Weights of a small GPT-style language model, trained from scratch on English Wikipedia.
Size: 9 layers, width 128, 4 heads of 32, MLP 512 tanh GELU, vocabulary 525, 1.9M parameters.
Architecture: LayerNorm before each block, learned positions.
Each number is 50 + 12 x the weight over its row's rms, rounded and kept within 0 to 99. Layers, rows and columns count from 0. The size before them is the row's rms in percent of the matrix's.

# down: layer 5 MLP down (transposed), 512x128, rms 0.184, rows 359-371, columns 0-127
# up: layer 5 MLP up, 512x128, rms 0.181, rows 360-371, columns 0-127
down359 090:52 37 37 58 32 33 50 28 53 53 34 42 45 58 56 50 53 56 68 56 52 62 52 66 55 34 55 38 59 73 53 38 60 46 57 46 40 59 42 35 35 45 41 68 51 59 59 37 62 75 57 44 63 44 12 46 67 64 53 42 58 49 54 49 43 38 50 71 55 57 53 53 53 37 56 73 51 42 58 66 64 59 54 32 40 56 43 26 51 60 48 78 57 54 45 29 58 61 35 72 46 45 49 71 57 44 38 49 26 36 62 49 42 64 59 39 71 50 53 46 41 72 35 57 36 69 62 52
up360 100:51 59 32 39 58 37 32 58 52 36 41 37 33 45 43 40 70 44 51 85 45 58 31 51 51 39 55 42 27 59 60 46 56 49 18 56 57 35 60 36 49 27 62 67 54 38 39 54 52 65 60 48 49 30 34 55 21 63 43 48 62 27 46 49 65 64 65 59 53 53 47 40 67 46 53 44 32 47 37 58 43 49 64 47 73 63 43 47 64 61 66 56 51 36 66 47 46 48 52 68 48 59 72 67 48 53 49 35 50 49 54 55 47 54 41 34 22 34 68 61 61 56 61 56 41 50 54 61
down360 096:64 46 40 54 73 58 53 58 53 33 69 48 46 45 51 46 32 50 37 48 87 25 72 34 42 64 56 50 45 74 61 27 52 36 51 46 47 45 35 49 42 40 41 63 59 59 47 53 40 35 56 42 65 58 64 57 38 56 40 26 48 26 47 46 42 53 38 40 60 49 67 49 60 62 79 34 56 42 34 50 57 46 64 73 44 72 66 56 55 52 72 43 47 66 52 51 53 44 59 38 52 46 33 41 36 48 26 35 45 62 58 59 66 53 47 50 51 75 50 51 46 45 34 47 57 56 65 42
up361 094:34 57 51 52 48 37 30 59 45 39 55 43 38 57 54 62 64 42 80 42 60 46 25 41 54 60 55 48 58 43 36 37 61 47 55 47 55 31 69 17 62 62 51 33 43 37 58 71 52 60 57 48 43 35 52 40 67 64 32 60 32 42 57 70 35 54 54 44 39 45 21 58 47 54 61 38 39 60 37 53 45 44 72 45 58 51 59 46 70 24 47 55 42 56 56 41 72 54 57 38 36 44 55 62 53 36 52 53 52 32 62 70 46 46 35 34 79 50 38 59 61 45 54 62 61 66 53 54
down361 099:61 54 42 71 34 32 51 39 64 49 34 47 51 46 61 39 74 58 53 48 48 50 41 48 36 61 44 59 39 42 62 56 40 28 72 55 70 34 79 60 35 34 44 47 41 66 59 50 68 38 58 26 58 65 34 46 48 59 52 63 58 75 53 34 35 78 50 77 54 57 49 48 54 37 48 39 64 47 29 61 71 47 56 53 31 53 55 16 47 53 43 52 53 43 50 49 41 60 36 50 46 59 31 62 44 52 46 58 47 47 55 59 36 51 32 56 64 55 49 65 44 36 44 31 65 48 61 59
up362 098:45 61 78 37 33 45 45 51 67 42 51 62 65 62 49 42 25 65 81 61 70 41 31 62 26 27 67 61 57 33 50 45 46 37 51 53 57 41 46 57 44 54 52 43 46 47 48 50 48 56 44 60 66 55 53 42 38 47 37 63 54 53 62 38 61 58 58 51 62 39 50 52 55 34 59 61 63 52 40 35 35 38 53 68 56 47 47 52 61 53 61 64 28 62 60 33 42 76 70 89 62 40 45 51 56 38 62 43 56 43 42 36 48 51 70 36 60 45 42 64 52 29 36 43 61 62 53 46
down362 104:48 40 44 41 53 40 77 64 53 58 56 84 47 58 34 55 40 54 81 44 74 41 44 53 40 46 69 29 39 51 29 65 53 53 72 60 27 65 61 48 30 36 68 56 53 40 41 49 47 51 40 58 47 47 61 72 55 59 58 50 55 62 35 35 53 31 32 41 38 53 58 52 72 62 44 53 38 55 47 46 35 50 51 65 48 69 50 54 48 43 62 47 40 66 57 40 63 60 53 39 55 66 31 48 30 40 57 37 33 42 54 46 50 54 60 42 34 64 64 40 43 75 49 32 61 39 60 53
up363 094:76 54 46 44 30 60 43 58 60 32 30 41 43 43 42 32 64 53 62 47 63 53 50 54 39 36 51 46 49 60 16 23 42 48 41 72 51 40 44 41 49 48 41 63 65 45 64 63 51 57 60 37 51 53 37 59 42 45 60 44 57 55 45 42 32 61 57 73 49 54 42 46 48 38 34 45 47 76 71 55 47 34 55 71 38 48 43 71 54 32 66 57 72 60 43 57 50 50 42 23 71 47 68 42 50 58 58 53 52 24 71 58 55 33 44 53 54 62 53 37 42 54 60 62 28 62 63 46
down363 093:33 60 46 55 66 50 61 45 58 43 59 53 55 61 65 56 62 56 44 34 53 49 46 61 82 71 57 53 60 57 60 56 62 41 61 38 64 53 78 43 54 59 51 26 50 46 51 47 52 53 61 54 63 37 58 41 66 67 43 55 47 63 59 47 52 52 50 38 43 44 48 55 47 56 62 45 60 60 61 62 51 47 60 66 42 53 70 64 53 49 25 42 18 32 55 56 39 45 65 47 73 48 28 43 45 42 28 66 37 51 36 71 72 69 78 39 36 60 59 64 45 41 49 50 48 60 21 60
up364 100:65 51 33 46 52 46 50 41 50 51 56 62 61 74 47 29 64 53 39 49 39 59 65 33 31 51 38 49 41 66 37 42 46 49 75 53 52 45 49 72 39 57 24 64 27 37 48 56 69 38 76 37 40 36 65 35 53 58 43 37 54 45 67 29 41 65 42 49 44 56 39 53 58 54 49 43 51 50 47 53 68 48 36 34 49 49 53 35 54 35 49 29 48 55 52 29 58 65 70 29 46 71 33 59 57 73 55 42 49 43 69 49 55 54 63 51 54 76 61 54 39 60 36 73 35 58 48 56
down364 106:33 55 50 62 26 45 45 55 32 69 46 59 47 75 42 42 47 55 57 40 28 57 46 40 68 57 45 35 50 46 47 61 54 48 45 64 27 49 64 61 45 30 49 58 44 31 55 51 52 65 49 63 32 49 38 63 58 70 57 16 63 43 57 57 43 56 63 33 47 60 45 71 59 38 63 50 29 52 44 81 54 66 40 43 54 60 66 67 64 61 47 51 59 53 74 64 47 57 57 46 45 43 33 49 42 45 17 24 53 42 50 47 52 33 55 39 54 57 51 39 39 37 43 46 45 46 45 74
up365 105:51 54 47 59 45 44 39 29 65 38 55 43 47 36 45 37 52 62 49 35 35 29 60 56 33 39 62 37 49 48 48 40 36 40 55 36 45 71 31 53 64 51 34 35 50 41 39 61 36 64 33 30 63 40 36 58 59 34 59 31 50 50 57 58 57 66 69 49 74 37 43 22 48 49 62 58 34 71 36 40 60 59 56 41 21 62 44 73 57 47 46 51 44 54 46 53 32 42 72 40 38 39 33 50 49 45 58 60 34 60 37 50 45 54 44 32 47 67 51 42 38 84 57 48 63 55 54 56
down365 106:31 64 53 45 59 53 30 49 31 56 41 51 38 39 32 39 52 46 68 47 46 62 62 56 63 64 35 59 44 72 57 53 52 40 60 56 45 64 45 54 43 46 57 70 42 58 56 47 66 35 53 47 56 47 69 40 26 75 44 65 41 49 45 40 61 37 71 69 37 57 47 58 48 74 53 68 60 50 66 52 51 44 44 34 67 40 44 42 62 40 51 44 69 32 58 28 41 48 69 52 27 44 61 50 45 51 48 44 65 49 43 35 64 25 36 48 42 47 47 31 58 79 54 43 23 37 70 50
up366 092:40 54 69 27 43 36 43 64 35 32 51 51 68 63 59 34 57 41 73 38 39 32 61 49 78 31 53 60 56 40 62 50 46 68 64 48 41 36 77 58 43 66 28 78 48 53 42 66 57 33 49 54 54 64 62 61 62 51 35 53 57 52 55 34 48 52 38 65 43 54 56 26 44 59 52 49 60 53 47 47 42 64 38 66 34 52 49 72 61 54 36 55 50 50 31 32 54 37 74 40 58 48 52 52 51 57 56 28 61 68 49 42 44 30 55 48 57 58 46 31 56 35 68 68 42 50 50 44
down366 084:39 35 46 57 47 37 66 41 46 58 68 61 46 37 67 39 59 51 61 45 69 85 29 62 31 67 54 35 51 69 61 56 39 33 48 48 50 48 55 66 56 41 47 64 48 59 41 65 57 45 41 79 52 43 44 53 28 61 39 46 60 74 53 44 54 50 49 47 42 41 62 42 27 60 44 71 38 51 68 54 57 31 53 54 60 44 43 53 72 54 47 60 45 43 58 35 59 20 54 58 43 50 55 60 14 47 57 49 44 57 57 34 52 50 59 57 61 39 63 28 45 70 64 37 49 57 35 45
up367 096:66 53 58 64 64 57 37 42 52 44 57 68 48 64 47 60 54 70 34 32 44 60 36 33 55 39 36 43 41 54 49 27 33 42 49 57 53 29 66 52 52 35 45 66 46 50 38 69 49 36 63 46 50 55 50 47 41 40 47 46 71 61 50 31 41 40 29 37 49 55 40 62 66 49 49 44 47 79 45 56 50 75 49 66 69 41 75 45 54 35 65 33 47 31 59 51 59 56 57 30 45 42 50 36 60 73 51 64 40 38 64 37 49 48 52 62 17 49 66 43 51 63 31 37 38 65 48 58
down367 100:55 36 50 42 48 45 40 62 31 31 54 55 34 60 59 43 47 17 77 51 56 40 48 56 56 45 39 69 50 60 41 61 53 56 49 62 43 40 52 54 67 45 40 18 40 51 52 39 59 41 65 47 20 35 60 39 32 52 36 60 35 60 58 47 73 54 56 40 45 39 49 40 80 47 38 43 58 57 42 40 54 42 42 24 47 58 50 42 72 37 43 46 62 46 50 64 35 57 55 38 66 55 60 55 60 51 59 33 20 46 62 57 56 58 39 41 46 43 29 59 45 24 70 58 45 46 38 55
up368 089:34 52 49 73 46 61 37 49 68 30 44 68 78 48 46 54 69 35 60 51 47 47 36 59 61 54 38 50 47 53 54 38 41 40 68 18 34 42 69 63 51 36 55 63 36 49 58 57 42 57 41 66 33 47 70 53 22 42 54 31 45 38 61 41 51 57 56 43 48 22 52 50 60 52 31 45 43 75 34 43 41 54 57 53 53 39 59 51 40 26 50 53 42 38 55 71 59 43 56 60 44 70 39 39 29 50 52 66 54 46 54 46 52 46 53 49 38 68 76 51 69 47 51 31 52 36 58 39
down368 091:37 39 69 50 55 67 26 46 40 40 52 65 62 46 57 50 59 57 49 61 47 48 37 63 18 38 62 21 43 65 49 40 58 48 40 37 63 65 29 40 52 55 63 46 54 44 75 40 31 57 60 52 45 33 79 46 67 63 52 61 44 52 34 30 75 55 32 46 43 35 62 63 53 66 43 30 48 57 50 47 34 46 54 42 47 52 57 60 41 45 45 75 34 51 55 59 66 55 50 44 55 46 65 51 40 64 69 44 41 41 50 39 44 45 61 49 44 46 42 55 41 35 73 51 78 62 67 49
up369 098:38 64 24 47 42 48 53 48 62 46 49 43 25 48 39 46 52 37 53 50 45 61 38 43 67 35 59 43 32 56 36 43 80 64 55 42 46 30 50 52 48 32 53 41 46 41 46 42 46 26 54 56 43 52 36 58 62 48 68 64 42 35 68 27 66 70 45 80 32 44 48 63 35 49 47 50 62 54 73 49 48 46 51 58 45 63 33 43 48 65 75 58 63 56 56 56 68 49 46 53 38 36 60 58 48 48 44 49 60 48 37 37 68 54 31 29 66 47 73 49 60 39 74 54 27 52 37 55
down369 098:56 70 42 34 59 37 50 66 50 39 49 64 37 60 63 55 48 42 61 84 41 51 59 49 52 46 44 43 59 47 70 71 54 50 40 48 58 39 68 49 45 31 45 70 62 49 47 53 42 41 69 48 31 61 49 69 62 50 60 46 64 43 38 45 41 50 49 57 48 42 48 52 59 55 45 40 61 71 54 39 54 67 51 58 50 62 43 56 48 83 50 45 58 42 49 85 34 51 58 50 67 43 35 20 48 38 50 66 16 53 62 43 69 30 48 63 50 47 36 57 42 75 43 50 58 68 54 53
up370 109:57 33 67 76 42 44 37 51 38 46 34 45 49 56 35 58 74 45 44 57 56 63 56 78 51 55 58 45 43 35 45 42 67 51 57 11 36 57 30 59 64 44 63 64 43 54 68 37 46 69 54 67 47 44 47 76 62 50 67 37 43 30 57 24 59 55 50 49 46 56 42 46 64 74 54 46 46 52 73 46 64 49 59 45 60 52 59 68 51 55 46 54 46 28 47 36 42 63 41 25 70 57 61 37 63 61 54 65 52 38 50 49 56 27 59 59 69 56 56 46 49 50 62 53 57 44 56 55
down370 079:52 52 48 31 30 46 15 34 53 44 68 62 68 50 77 49 42 26 36 64 56 77 73 39 46 42 46 55 53 58 50 49 54 53 35 58 51 65 56 68 54 39 51 51 37 51 33 56 58 45 54 67 47 53 73 54 24 52 52 64 66 69 55 60 43 49 68 56 69 34 48 74 66 31 46 46 67 65 47 48 30 67 37 66 52 64 64 53 54 70 55 43 32 60 57 58 56 37 57 57 49 44 48 55 55 44 44 46 54 62 62 38 42 57 64 54 47 63 35 51 52 53 47 56 71 46 40 37
up371 106:34 42 47 50 49 39 42 49 55 60 50 52 39 44 38 66 51 23 53 40 48 45 37 34 50 57 46 43 62 44 48 38 57 52 25 62 56 53 44 44 42 58 37 74 47 46 30 53 56 47 70 50 50 42 54 50 32 41 56 55 27 28 41 39 76 43 50 83 58 51 24 45 52 58 66 73 69 45 37 44 54 42 72 55 53 59 43 17 25 55 60 46 55 67 50 46 51 51 43 55 19 57 31 56 27 53 50 60 42 50 55 50 62 58 37 36 30 61 45 38 56 49 50 62 47 37 62 62
down371 108:40 49 57 32 36 66 52 54 34 40 54 48 56 58 45 41 55 53 57 71 39 22 26 47 63 47 56 24 48 35 40 35 57 56 55 34 51 57 33 53 44 46 52 67 40 32 42 60 25 61 59 73 52 31 46 59 40 38 44 33 51 48 27 38 58 50 67 52 33 70 42 54 37 42 69 63 59 50 57 66 58 43 36 47 42 50 63 60 61 39 52 43 58 52 61 69 41 75 37 61 49 32 69 58 51 69 37 67 40 53 58 46 47 62 42 32 47 32 44 48 45 44 33 42 67 27 38 56